Each number is 200 + 40 x the weight over its row's rms, rounded and kept within 0 to 999. Layers, rows and columns count from 0. The size before them is the row's rms in percent of the matrix's.

# down: layer 7 MLP down (transposed), 2304x576, rms 0.0443, rows 1501-1522, columns 288-359
# up: layer 7 MLP up, 2304x576, rms 0.0879, rows 1502-1523, columns 288-359
down1501,097,159,150,252,194,241,346,175,248,219,216,180,167,219,195,199,213,177,206,157,172,187,216,169,150,148,309,175,222,148,212,232,238,101,254,224,212,163,266,213,212,247,226,275,126,177,193,191,245,168,155,180,238,167,215,233,159,122,207,272,155,210,161,191,229,205,191,154,190,217,193,166,256
up1502,113,179,264,189,195,168,169,238,222,208,203,206,191,214,279,248,222,137,245,183,182,211,193,189,188,157,155,107,169,173,269,286,233,277,213,162,160,192,251,156,180,198,132,181,106,261,152,157,214,203,158,161,198,206,212,168,239,165,196,242,162,161,195,229,162,219,306,204,229,196,202,195,190
down1502,112,195,221,141,251,233,181,195,147,183,140,172,192,226,232,127,238,158,197,175,171,190,185,230,205,95,140,212,199,261,208,225,239,212,190,173,233,248,199,186,107,159,185,172,151,169,251,270,286,203,185,135,218,216,243,141,171,217,165,193,207,228,161,280,222,217,104,166,127,169,214,208,158
up1503,097,208,179,209,207,181,125,197,191,153,196,170,288,212,227,228,247,236,255,302,197,194,140,193,212,172,213,125,161,187,223,155,121,227,153,234,184,280,218,172,256,216,208,257,245,218,177,237,234,205,146,183,190,198,261,251,141,202,129,175,145,259,205,113,134,162,247,180,223,156,172,238,182
down1503,098,159,142,130,272,240,125,210,195,201,168,160,284,260,193,193,156,191,111,178,191,214,140,226,225,224,177,186,251,213,200,134,231,258,230,174,216,175,224,189,160,192,211,234,148,152,166,138,270,130,288,158,126,207,192,191,193,210,150,209,179,247,181,198,205,249,228,84,138,187,160,196,199
up1504,102,293,179,185,220,204,210,149,207,229,233,116,97,251,213,172,241,207,171,134,147,206,170,199,194,239,157,207,198,218,181,237,274,268,171,203,243,189,187,193,149,232,195,306,220,176,170,177,229,211,199,185,212,181,178,227,165,214,182,293,189,137,229,254,252,111,179,199,192,221,171,185,175
down1504,100,199,151,219,234,210,235,169,239,218,167,256,162,192,120,180,205,196,235,193,175,240,236,228,212,147,179,238,181,171,180,226,173,203,131,257,156,246,195,149,127,185,199,205,250,186,183,292,191,197,141,179,215,208,249,174,268,230,158,156,245,195,132,136,175,95,202,258,267,188,238,231,202
up1505,100,237,217,194,190,244,201,205,164,225,182,204,170,224,250,239,197,255,173,211,175,159,277,185,198,197,200,226,156,247,180,271,227,160,221,192,224,222,238,249,177,184,216,248,245,256,217,154,237,206,208,191,182,233,136,107,214,202,228,183,213,170,203,159,137,196,197,218,159,188,230,237,214
down1505,098,231,197,212,265,106,126,285,227,152,183,241,249,180,161,203,165,107,140,142,183,227,155,204,243,248,221,168,202,210,234,163,226,249,204,202,249,173,279,210,280,241,258,221,203,241,172,211,283,271,221,187,173,147,185,235,208,193,168,226,254,176,192,250,179,182,186,143,207,172,242,214,160
up1506,090,198,232,164,256,181,206,196,194,223,174,193,192,156,181,204,204,196,193,205,176,207,261,172,180,63,273,279,161,228,215,256,186,178,183,241,167,250,214,225,195,226,172,268,232,176,199,227,184,79,212,183,251,254,215,270,86,201,224,217,208,224,148,204,209,201,256,235,128,207,193,135,248
down1506,083,233,184,196,240,170,208,214,155,188,226,233,258,135,170,232,237,228,186,251,186,255,199,256,204,172,167,248,189,217,251,225,158,187,254,180,140,108,246,172,235,292,219,234,222,209,183,220,155,173,177,245,150,257,189,213,174,242,221,171,220,210,207,231,173,182,224,130,114,155,149,154,179
up1507,102,195,173,222,266,146,175,200,235,221,182,230,221,190,201,156,192,168,202,228,214,177,148,227,213,259,246,249,173,135,142,134,165,185,168,199,223,198,197,156,210,208,201,172,195,216,269,129,199,203,174,205,133,197,220,219,207,139,226,257,166,214,186,175,96,230,195,182,253,217,234,225,194
down1507,107,190,260,145,213,176,215,231,258,154,270,143,158,165,164,156,152,105,187,208,129,152,115,262,176,171,208,279,161,116,250,266,282,114,181,254,197,182,192,218,202,255,217,165,279,267,126,159,188,234,234,181,255,179,181,235,248,162,179,247,189,257,295,201,112,210,301,196,152,222,203,231,192
up1508,100,215,140,233,160,214,217,135,193,172,117,226,178,165,208,207,198,167,199,202,121,259,195,139,263,135,223,246,185,186,141,256,151,222,137,101,253,234,191,204,199,141,164,261,248,192,175,137,206,249,182,210,129,195,180,155,199,236,260,211,222,163,204,186,124,203,234,169,204,197,253,230,267
down1508,103,232,173,203,211,206,226,179,279,218,175,199,251,295,215,184,223,170,201,210,179,134,253,210,194,196,169,183,180,203,217,272,162,241,174,181,256,178,146,165,148,254,148,169,159,201,225,213,267,174,128,199,156,183,225,219,150,241,229,189,179,219,157,151,268,234,302,151,197,202,228,219,111
up1509,093,185,211,257,212,154,157,211,237,211,190,188,142,210,200,126,215,216,244,254,232,226,167,245,224,187,248,200,185,222,173,214,199,231,228,166,158,109,244,231,165,254,198,276,257,219,140,184,223,156,175,221,189,140,237,178,165,201,115,145,149,206,221,324,241,242,189,203,159,202,153,182,207
down1509,091,202,222,172,213,136,189,133,269,166,251,180,138,223,184,270,217,176,177,140,268,202,246,209,225,196,144,159,223,112,233,198,244,190,202,203,193,254,276,299,233,184,209,162,172,193,156,263,169,219,197,164,212,241,240,250,209,221,260,235,178,163,184,129,212,235,287,145,195,221,209,237,182
up1510,098,113,259,215,187,215,239,183,223,186,153,122,169,231,254,212,123,221,202,185,210,237,203,167,260,194,202,256,252,254,209,213,243,250,181,228,245,186,183,183,183,221,161,190,237,250,210,172,125,116,208,149,297,175,140,85,150,258,255,206,213,170,112,278,218,153,160,141,200,266,226,191,162
down1510,093,221,196,242,212,166,206,239,173,201,179,259,146,208,238,177,141,192,179,144,175,124,169,158,184,188,169,247,247,178,229,217,214,198,120,188,155,236,188,190,167,127,235,224,210,210,230,137,132,207,300,261,228,197,162,189,226,230,309,271,264,186,152,266,164,237,165,144,183,204,228,107,203
up1511,100,189,207,289,277,191,200,195,246,239,195,114,221,196,183,199,167,239,168,235,88,207,225,216,185,140,164,202,264,241,227,274,195,224,187,80,196,170,194,190,242,204,216,214,163,179,132,160,221,240,188,172,210,182,139,238,148,279,176,242,260,195,204,150,216,224,193,184,194,133,153,159,200
down1511,101,191,252,219,209,220,192,214,200,221,228,212,195,203,180,199,183,258,226,240,205,192,124,175,230,191,161,200,165,181,174,158,271,222,211,218,186,117,258,230,232,181,209,218,188,244,153,178,113,286,235,210,261,237,126,188,211,169,190,221,238,208,251,129,181,240,262,312,229,162,163,219,233
up1512,101,248,258,307,179,178,272,151,191,248,190,195,152,228,246,211,204,270,237,147,228,156,221,155,265,251,262,246,255,265,220,211,213,185,166,212,108,200,213,257,230,135,283,199,223,134,144,243,196,257,176,203,174,271,194,189,224,290,196,200,177,215,174,169,261,198,162,158,163,208,255,224,214
down1512,102,176,229,197,217,233,218,123,212,187,237,201,150,225,219,211,258,262,256,228,247,302,172,198,132,261,201,121,188,130,235,248,196,240,234,252,252,195,192,202,192,184,169,234,167,172,204,198,222,207,134,190,244,222,212,160,170,175,185,208,170,209,231,212,169,108,142,278,162,170,214,143,218
up1513,104,119,271,168,129,182,262,232,182,127,165,183,171,143,185,205,180,230,257,236,203,148,194,209,164,172,247,131,216,212,247,169,263,240,209,248,184,201,263,163,131,198,201,156,224,179,212,203,177,162,190,168,198,127,216,197,184,163,224,186,244,225,255,159,168,200,161,176,284,220,234,231,203
down1513,105,226,174,241,234,194,246,159,159,113,153,287,185,164,210,204,216,210,179,205,234,187,212,206,168,104,227,183,185,181,161,170,128,228,182,171,225,138,193,172,261,175,185,231,178,181,224,134,273,183,195,180,205,177,180,159,139,179,243,172,186,150,129,157,263,159,176,199,201,115,185,221,144
up1514,094,154,176,197,204,249,232,211,260,188,213,212,193,229,178,230,115,131,160,227,192,257,186,201,120,189,190,166,197,199,176,128,179,167,190,149,234,195,83,175,249,253,202,178,151,250,169,193,183,216,162,195,102,162,142,137,262,143,200,199,202,184,159,250,196,205,261,235,208,260,171,219,174
down1514,097,254,204,223,203,198,156,240,170,121,163,249,207,214,139,171,305,194,141,248,177,258,238,229,234,176,220,197,209,255,156,250,224,218,239,251,297,241,262,232,249,120,113,245,95,189,300,199,156,205,258,183,219,177,200,175,143,162,242,202,228,157,182,206,174,170,141,194,220,164,251,212,153
up1515,099,201,160,128,281,239,201,121,103,188,162,170,114,153,170,148,209,177,190,146,186,181,220,158,217,198,214,184,187,230,180,191,217,145,155,208,121,178,187,109,153,257,195,193,186,220,234,203,125,206,194,260,208,173,242,178,208,176,202,202,205,145,204,225,212,215,211,201,235,264,228,259,206
down1515,102,135,259,202,220,150,193,80,176,255,96,174,258,229,165,146,247,248,251,200,267,221,249,187,74,212,152,216,245,185,192,134,249,253,222,235,174,206,277,205,183,160,235,145,179,211,213,197,134,122,221,135,189,221,202,217,233,173,199,253,136,120,254,235,152,155,256,263,203,191,253,168,150
up1516,103,192,186,237,212,181,214,134,195,151,265,170,210,209,228,160,103,246,255,245,106,248,254,150,180,159,240,144,218,149,262,214,278,172,178,138,229,203,206,153,209,170,238,184,215,246,171,177,128,217,187,200,272,127,210,219,205,234,192,210,243,204,200,264,182,131,255,216,221,228,188,148,200
down1516,101,245,193,247,197,223,228,155,203,183,329,182,212,171,249,187,220,185,151,212,246,248,185,160,161,200,263,133,229,179,242,243,206,206,239,271,210,212,211,150,159,282,225,235,237,259,254,185,156,257,248,157,233,223,171,156,243,126,214,129,191,248,184,274,210,141,204,186,161,253,221,141,230
up1517,104,178,193,210,243,155,237,209,151,242,210,208,206,132,277,191,121,199,163,173,191,225,120,192,232,230,119,259,164,216,208,233,288,255,264,255,158,279,164,196,279,204,223,210,237,221,236,266,153,140,194,187,267,169,201,159,151,232,138,207,138,211,175,157,296,187,173,170,152,163,204,170,241
down1517,107,248,158,173,190,195,170,188,231,96,221,221,215,216,205,230,255,183,188,138,149,157,261,206,107,258,159,181,261,173,221,206,211,153,152,173,223,192,229,270,121,216,200,164,186,254,296,211,244,179,192,185,212,180,231,157,224,190,217,312,249,199,171,134,227,253,226,182,183,205,240,135,231
up1518,101,213,182,179,191,172,295,188,256,205,143,231,205,173,191,219,184,237,171,206,239,189,193,248,199,205,192,214,247,215,187,158,230,198,359,209,175,210,284,200,207,168,252,288,175,179,183,196,196,193,275,202,242,190,245,223,171,164,224,197,186,223,165,124,139,200,184,155,227,218,257,180,244
down1518,101,286,193,190,153,197,228,214,165,220,211,199,183,232,193,192,228,214,202,234,159,139,251,294,219,184,191,190,215,188,147,259,173,231,141,215,162,209,244,245,141,164,206,219,193,217,187,255,157,144,129,233,211,142,179,178,238,212,167,259,193,243,244,195,190,244,243,140,236,192,245,222,209
up1519,097,165,222,110,160,219,280,209,199,193,262,223,215,166,155,194,239,153,199,172,233,174,144,199,155,139,172,174,203,237,215,296,179,178,213,129,201,221,202,178,193,205,199,207,213,153,159,160,168,218,179,205,151,214,139,179,240,155,237,171,299,164,140,160,240,198,200,234,178,222,174,257,205
down1519,096,197,162,165,158,252,227,239,197,220,243,246,201,188,109,229,223,238,193,245,231,262,227,192,200,193,191,202,228,185,219,138,143,181,192,142,169,179,182,167,177,207,160,124,196,140,190,123,224,241,248,202,260,169,172,167,235,200,176,241,169,173,230,282,110,173,198,165,199,223,266,194,159
up1520,101,193,189,198,278,330,184,196,153,177,160,208,186,293,218,196,223,201,177,191,155,242,192,288,145,140,197,185,113,184,166,216,215,264,145,155,228,171,212,217,185,214,190,152,226,176,217,165,236,186,216,244,218,148,159,210,207,177,198,183,259,275,208,252,179,171,122,165,220,228,227,262,252
down1520,109,144,222,219,247,183,181,204,164,266,199,183,216,291,175,232,184,248,189,193,202,145,256,188,207,226,151,184,245,287,175,172,202,194,165,208,213,161,129,193,213,148,246,209,182,152,194,169,159,263,270,181,243,211,210,268,176,207,136,241,189,148,175,200,202,233,202,92,201,199,226,177,170
up1521,106,282,225,197,211,253,233,209,195,243,211,181,181,193,241,247,231,206,146,249,184,251,283,156,179,225,199,172,135,219,157,292,253,152,168,226,165,172,149,247,200,195,193,118,215,233,130,191,169,206,180,234,245,182,180,227,251,245,217,197,201,150,144,198,212,199,238,228,235,161,162,154,169
down1521,103,216,174,228,202,245,210,192,240,237,137,253,266,174,105,195,220,155,239,192,139,179,194,241,216,193,223,164,199,204,229,218,223,239,186,208,161,177,137,226,155,193,259,200,285,184,257,256,166,258,234,174,193,248,233,209,161,173,186,216,161,158,175,187,174,280,200,130,236,160,181,210,217
up1522,099,139,188,127,183,171,300,115,232,208,182,190,202,158,185,242,208,246,159,148,159,231,238,228,133,154,186,170,179,148,176,285,231,220,267,215,193,189,129,229,206,199,189,208,178,212,197,214,183,124,198,268,203,200,123,210,244,184,268,145,183,193,253,191,266,235,266,214,178,238,240,236,170
down1522,096,171,155,172,180,174,253,177,146,204,191,164,213,184,202,210,235,142,224,193,227,174,164,186,184,225,161,154,187,221,163,208,180,192,98,206,171,224,288,177,234,208,200,276,174,208,221,233,242,200,194,139,204,211,182,174,202,156,197,236,188,268,189,164,164,214,210,239,207,130,164,169,215
up1523,098,192,216,169,269,198,194,206,201,185,242,197,151,158,201,217,190,208,217,209,202,252,241,171,201,206,175,120,182,147,177,229,134,235,228,172,164,175,250,190,148,170,259,166,147,152,164,171,178,212,182,159,116,252,219,181,136,190,182,182,170,229,215,216,247,107,220,262,213,186,164,180,222